From a checkpoint of a small transformer trained on Wikipedia.
Size: 4 heads of 32, MLP 1024 ReLU, 7.35M parameters.
Architecture: RMSNorm before each block, untied embeddings.
Training: a variant of Adam for these matrices, 6959 steps.
Each number is 128 + 24 x the weight over its row's rms, rounded and kept within 0 to 255. Layers, rows and columns count from 0. Numbers have three digits each. The size before them is the row's rms in percent of the matrix's.

# layer 7 MLP down (transposed), 1024x128, rms 0.0951, rows 954-1003, columns 0-63
094:142130159092125147144100099096146109154113151172131104074104146151156107137181113105134115132098131151135127152125102115105131097156136125161132137138125098112123145142112121144097106128111156
083:127124085153073155136142147121142124159133146133090106131076173151125121130142131161125131151081104098119130166101140091136129136120087114151104127119129148157108139110110157129129119153122149
121:106121135094148134110128115172146118096173140186175147092130133139127111144097083110123115148077159133174135150122162124121120118105118110093135148166157155097153095088129197174134167117133119
085:123121127107153163025143125120140097119110136150149151129116153122120141138136108115149149188126155105091123151110119113093181156119098171107129152109118134154115120167147148122153169122135148
089:157142123138148134133187103102139146152098121050118115118106125132114133111156117124134074150112131155139152138160114152114134108111145142128112116146167171118107129131112091126140105081116125
018:149157129137090146096112148137147118130137142131137137163114162131068124133116079121134132118156102119085117114144146132132149125093148132153112150149131140167178126169076107097102111139147159
110:111082106136151167091145145123136142161142101145091152102127140149156126157142115135067143131174091118126146173082139100157122112113116142091107152127144161098144116122148102125135113092133127
105:132140073135144116146114127152100094106129104136141113086117119151095128143098143107102176132119137138161144133142128111112102122124138142115138133144111150166094096096079127102107175140135113
097:105186140084100145149165142102144153124091116122118115185131152158104140078104152111140092124075136128144125117108137125124116177076111118114124153113154168167110151122124120133164112121112156
110:142140142121150184143107090099147131175143098125092116158121095174096123119145149153153123099129184093114131167115105137153088127099132129137105099136095144134098128104133114115159100078158114
132:106115145150171145080085121124134140138110127143132161121138151107159175103107129172137128131107150120079098129101158107149138113135098142095090115119126154146117122138142124111170091108163158
143:118117152126141162160134132161125124155160139144055137159121161133109166144170149099116074134138150140113174104123120198119115133125085133131113141123107081109121107128128134112168124165120095
102:152172111115093166119140101094128108107111131109083141126142119103158124116126096146155157143126105107157107158146085131129135152131121111185099114128162154106126100145113132102164056096093128
101:098122164120144130097123152125119154142152098142090135160129124130134111138153073139157100130148090120120111139117119134126105138170136154151139104139157140144127120129083130096106069141157145
103:170158148120113127114110140100109169145135152121122142122117163161124172163158116121152147146098169104132143116100123173127148114133165153095160082104117091131147099132169127120147082130149096
084:096173119171148135130153145137117128094140161149118139134141166131079155112165117122133105140132125129144131112085144153117108187161153181131071116128139120129110132119110082139157158103128115
088:074133112096109168150116125137064125094151131151148127130107122167101152108113130176127109129123120149106169112075103135132145087113174124123117113115085129134148125095179145159123149081138129
115:118120135127113171107126136109167100115092129179115148112118114113150187087166109131126141127118068143137117137149113147103130090140123135126122065125170158104114091114137130140136061116128116
076:165189115107078104123134129131130150155130136099103151115136142099103150136142143099120100111116124155094121142145110096154096142104167126127115077110136161108131164160160068127091103110184071
096:126116151092101063103136105161164103116142137090125132088112113123114131149124109112123102132141146119107101081143135131121064112156168104118112129162165127107148148087123094122176115123099138
142:146090119142093113110108106115150113143137105152101135127171168126160142147126118089124111138123147134129112158123121143167176150133150108101077156100149140082073122131133121127116102135127126
112:119133116081062133116133126133156190152125108146135147134126082125136139088177166116125113135125138085177144116163110127122122129112144157112119124131120158103127087115128115076096094115161080
025:131091114133090137137154162155120115147120131157107129140082170052171136128134099120082123105138148109118099173128127133152141124100112142141149150159092117064143129121135119121115146127129151
105:123188113107120147102103129144124134110124143170175163107166145116089126159130139114111116096128118112144114158075152138140076134130138142171126107116114164127119134114175155151100121131123102
116:141064132086123105079165131075147120149140168127128095138091126095115155097147110118093134125120117131150131130145147114147136120093162143143123152124147124163109121114128128136121149139144183
092:164132156088133145152119126153157140128104123116111131153130099155138100183113124144114145126169128148121099133136102102093115130127134083114135126070164134128113118126142117107131037133072114
092:119143146116122125153144147135092120090137127144109073132152154156135152131136160127144088159077148192114099086078100109123096124118117139131115142134135106155126148111120126137109193096135113
104:142148143106147087130098086160130153122145122076118138141126097133125093107147162126116135126185118149109152142137124109106123120160177077141145122106102120137133131149164132106070107133129122
037:116109148180133130146105130130126142083119100146132152139096130132119134135133123091115109117175128155124127169136152146144102109111166109124146119133139064123171144148177142095091098128107062
095:099158115127140117126101177148105118146132124118131128146156152132106136118123142109167097130109155139137112069111162133149093189149117136121122145112122137089104147107169178144104173144116129
115:148157183155095162085149085126123123095125126100148138130116138115072134086136103104136141143162110105143151104167120174119113126121138156143093115111147139119149145134154131075110121130125054
100:127112130149093146102121119104128140134110140122114108101125150127119068125144156135146114135138104147122122144141083111083150111136148135108135155096091151138178124108097134167107149119129138
115:121113146118146130110092148131149113147129129155122122115119139114131104109161114162127132099132111128110083106146160145140101147126164125149159119080135107153142150151159137120119083121131087
093:142162157157133097112134191128165154165137159166161119129115101157131115140162111112136108077131150134172120120106142104091171117106141139101117140097082149128153115129086097125105163106119114
019:101100154107153093121142143113142121132162088124121118140113113131123134131110082163129114101141128118147102090113128123100113125115104146141134076120141085116128085120147101114123117170117153
136:116150068104127120109131122164130100122132160134143180140117148130155136125133116142128174125151120126138121125124117098119133138084157159106143120104129151138087144119160176133114107119127117
083:127165148110124115143167156148151109100158163138123134122162147164138102132133097068167121114147115165137151110112109104114113162117121153141158221101135122147107117112121155124103107146098135
107:103196152091150119117141120154137154136126132108153138153124135104142148109150150126116107145107115141093127137131100154079088122149107168102123142104102126120102149097150181103101141115126137
090:100106118127161097134130128135141111130125133151145096117098059146109122120150151137124125108102129158115130128077094121136109095154155143148096124106143156102144140130134125144135091104138143
094:158139127094087137103157182114110128134162143133178143125124178112168140100159134099149133140142107126133148119125163147116142174104128143078139157138099133106159128155095075127116125126124066
095:095114159109124129081131108120067129109118110137114116143095132144081077080117136102107081118103134136141155160075118136121120160134135134138164132145126127111101130147174134138151125121131090
105:091093111108092110089111088143125093146160117125130113115149123101101131110146171125107147078094106114141103139118072091110109113100091095124171149132131133116103156124136101154139149105115121
102:126136156107141121151126116172092144103065110095133119154141161137134161104098121109139137121116148158138125066116134157132138121114133130121096118140114143114201151128109154114140191116096104
091:134133136087120139115091177083121095145146143170149149108143173130093126120179153116109140095110119109140132139108180152151128150129117129122142125089085113127083168088116123139112144182160147
083:108157129145123113091115069159152124121117090086083133131127115140089085094092116085159129143121125143131155089120129099132149102137166145162069133109113162100145152163153119131138104129145073
143:129132133190156133124093117099093150114114154130150086095147189115097141112121138081123141159135128144155148138117158112145136126114149091119141085113143117147101092126180110173106091163140153
032:117128108130154131103125127125151154125153149133122123174100100124119148153173114105134092173114095090134135120095138057174117165152143154106119127136139133080145152103145119072127110137104121
145:110135121090136103129148139153112112121118137144161086117156156106094132103150101061108098122144115140114131150171124136120069104080149110096101122128110122168141116082148150140105161141140140
085:111157140147113161099134173137152127109119146119107155140123173134143103104142145144112144090109107181151144130081152124108132096159194136090061101108151139161125095142165096122164168130141127
022:112133168114133129137111109150099098100124103121102142127103114137168161148153106121120161126119097142125152110085133104148117097115124154099113092100165125180146116106137128116115147172093128
# layer 7 MLP up, 1024x128, rms 0.0962, rows 955-1004, columns 0-63
099:153111177118131135125132131164120144103128092115159118201180143125151107133072159136132143131165182169137092091163135156100136094136081146146146171147118108169111132108124089111131153095130130
121:124093145165083113147113095140158098114161153148147109111084096132133140159131134180125101095120159145160121106090115177152144159125084116103113156126098129166113126166166129160100157133133166
098:095119147173098154182142138113144137093173082111123117143119132127147102125146206154086163080156131153109122109174129122085121117151152110145169142149120120098142119121141117131124112138136103
092:140098128082095123150116128153111123122152125176153126135165101123145126152121148121118154115135171110099161134107151120123141155177115096064183125124102113100136128135124118117120122153127155
032:159106140110141134176137153140149152115137154126152123106124123112116166139079134146135140135137169150114143128101121143112186106131148118131137145142133142098109127147148085138108141099131166
106:121092140093171125151129152144127093109127101121135173125125116117131141182142100109159132133112161118118099114127118166101164153120109139186111128112109099136143114150131115115104140152138172
103:151081123148101114142203130151150136125114164151114118179112114115164134155121143132155114113136120159110088121101135155104153146092136139111097133155140129150100134159135109138092141102113153
102:149098189117103147145125153181148136109120112149145147117112150080112140136123181117125163102147155106130127067148141137094153100135105185130141151127118136141138170144111149133153181139120120
109:151138111120117144150179157132112167087137095081181182131143088092160141143100131126136179107117141129114140098134143199101157126160088119139151118155128081146161136116086125125134131168139140
122:148117116118105151153126134151102154086090133151164121127117145142144179169116137146160141084117116155134137097081158146138141139138138102162144180120144133112124100153127122165082133159085140
124:133131123161163117130177151159131114114176169098125126106098089122135156144106135148103124119122120120145126158150119155133159173138081136129125155128106173161118141100123119159102136100095181
100:097082107120144148136095170146153149136101190154176115142165105126133162159095137169120117160125161124136152119144093151144145130186097110051129136147144097126111129135104092138118130073116124
114:096122121106118168129161132147144149108111093177134148121144144092125139137153100154126146128118150177084110133118113138170149144166093120140105165092121148134115104108131113119124102122075153
106:163091154138130134133128158143153117139144102156140125111129170082135115162113099193126141146175123151109150145126158102081138062171115121096162110128157141152129158107150114125165133138094156
099:144113116090116143148066124135119137140135089133165171095071159140157139145149129121148106097108135148161169127193121169133143104105145113133132129177085169168113130132134117144110116108152141
096:114128155118111135144180166172126152129099099177171117116134148057150124140128122124132117100059122148112114129165159127126132145147120115123121122142113109131113133124066093114138129170126127
111:135073142109123149143112154146142108108081124110129162109183121125137167135090101138184133105106122128119154104099100166106142124158135120133129129114124176154125121121113115152145132170130107
090:114128136119142150147152106146102128090137128160139118138149127164168148139116118132110113088139162164140098120169110136112134094150131126142110158097108134111120091145111134143096106095126153
099:143150153118136184152121151147142150138104128106175167154131126099130167118071146116190107150130151121124150084137101145141155112131124167113150152118127126140129135168088118123126117151155125
127:135083110102105167128143128142104154086152107135135150115131148089153191130094148136111122178121153145155129111157099183153168112142086137138141189147130138111108135141117142132132153102108150
114:141140085119129149148143156158147156116094116155144167163152129125126185165123158105140113148116125119137157073105088149112134102150109157103176142117132137120125115149111121117129146118138105
035:154119139131108119154148127173130129086094122124164130123118124126188104167116142145120149134090158119127159092129125157140139132143106130126115150125131148159133127139120108155110147115119143
108:111113158080179140169144142110104116125166062105142150102149125112111174174101105134163085123111121122127160151105149168150140097138131118126179122115159187156098088149089121142101144125108173
106:135087168112139128142108131140160097121138104162151091095102099122124136121110153140158112147116120193152157110103104158116163088143108111142180135149129145110104156123141149130096173094160141
095:118125121109155151140137136148108132125133123165144119148100167116146142157061103156176120161112158154139133080060094148151136096130100163136125144162131122151147146131107133152096112088166122
101:129094122180133112124130088139133143140106091113158173145137107101126120132111129143106129119193132116151128137182132159134142093128146113149138132123116143121141082148142102128139106131100148
105:139100169117107143143093166115091149130084101136125137141108153142150100152126136144112159128078115130108106125166107120130147135132105158134146109144133166174161145116153092119148120109182124
049:119111129129152116182148114133104137122109098121115126150126155117187125151069128207102126122139129145125123121168102148154173095117094101114115159156128140167111116115138127157129136101119158
106:161097157129123109137159125118150146126121101143129108165092099149131089132111118159148107144155101129120136136129113122094142060141140137128145134081154110155138130167088116125155103142140119
101:100092113133093158144126112149133122129131130124135128141137140094208143150134125125149140125122172187152093092135083145160141091166111142122144146110120081118084093144125152125114142071153155
094:116153159133122134182099155119105139139107153146164124142147151128160130164168129131099113103158126136129110131162115110162141152106141156152120128170100125138112127130160100160118145115125123
112:095134172096132121130138157131169160129138078094126115170126125093130158148143139133137107153158140117121123129135091121153157131113137159153138139187132158137098129130107121123106144072152163
095:081125092107094180136107133149115123101130123122158083108141147118118166106127134152128166125137157148093148115096101118148125148195112119180131160113158112094102149136159141126133152165099154
035:134119141105108124137131074140124137079134133180135117126145095124130136146128120183135155157127134158129150122170107129112174096164131138123099161141120122138106116084119092125101132131134175
116:106151153136112128137129105106103113123126107095122127168102124117161149164135122105118122133144127151145115134095114142184170114110128153140119125120132165179101083088100110103131183088111160
093:119055165108135160124112130109114134117139100151137081139122105087125111137150145146073114137132125146097137109163125145142135112139103183114131110182173172141130139113138113108148122090118130
108:118106166116107144154145089101107101117176114149107088160129153151139157129090142141151117099112141091190120140101145173138147136146169122148118169136147162143077117143100094122144146131120150
099:153109154109123103124120100174132139108102134106121187154157121124145109151106117147173148148138106157124114117140135147094153120132133103090117109092095147177158090146146143130129125124118095
099:108131086127131129143120123134098097138107136152121118156109125117140128173126091124093086138111168113139113156140148099136145126130152127151096181078144107140175070123155156133173120106086196
096:114096082131082133168122106140147111120129131133121128124077149131184138129127136135141145079089101107165117112150101155102139147184156101124170130134121164129084149111114151146100147121108171
105:130137116118133172146130120149147097114106134160138134112111147128130183159106124120116133153100164162137109135135117097157153173159135151136158194099141165131073096125150107147111152139132131
092:136152131156131107147111135123152169093142137142156136153141173131146142179124152125122129116152110153107142117119111128107159143157125170106100147127054113119128130116149128153120152161135110
104:115145119074159137140108158136099131081106160090121134111142164109152185137149147112172122194125120163086116141134090150151136168118146120083159136147117153147134124126121150168131147113133154
094:148080090144132095157132145130126116132134112128169107154137160101189125193112120195099132122128117118139136115133125139140115166129123112095092121127123099126150155101106124123125132122125155
137:146119126141136169151129119123138109075144134088180109150160140133134161123128169108131151123150142190126132143117132155145148167157145098121136149148088162096146094125159127185097181161130130
040:138104124102118151182137109166116126094111120125160135133126145116163130143087146173166141130138152175110113088149101140124164136122127147141139148122091121146122106118117111150161133132115132
123:126071116122151109108134100138116139100104145122175086157132103103149136163143117132136099126107143178079137091140147132082154141113142080105108137136068154133135121140103117118092135150152136
095:137144154085095161124125161134106068128131090162165083071111116146143093119115144186142138145140149108134139113119120147140130157140106107126145162115150137140149140122164165174125140123111131
037:135131156131117151164162144133116157084115105123186132136152135129130139187114096122139140140120121173149097106153080155146162114163116131133093148109113125126089125131116105129139140117118142
109:118129171134147147156108118101138127136139138137138089120139105147106153104178120132146140102138146141107137117149171157122136128150130131104102144138079109112131087121171121160155135090165142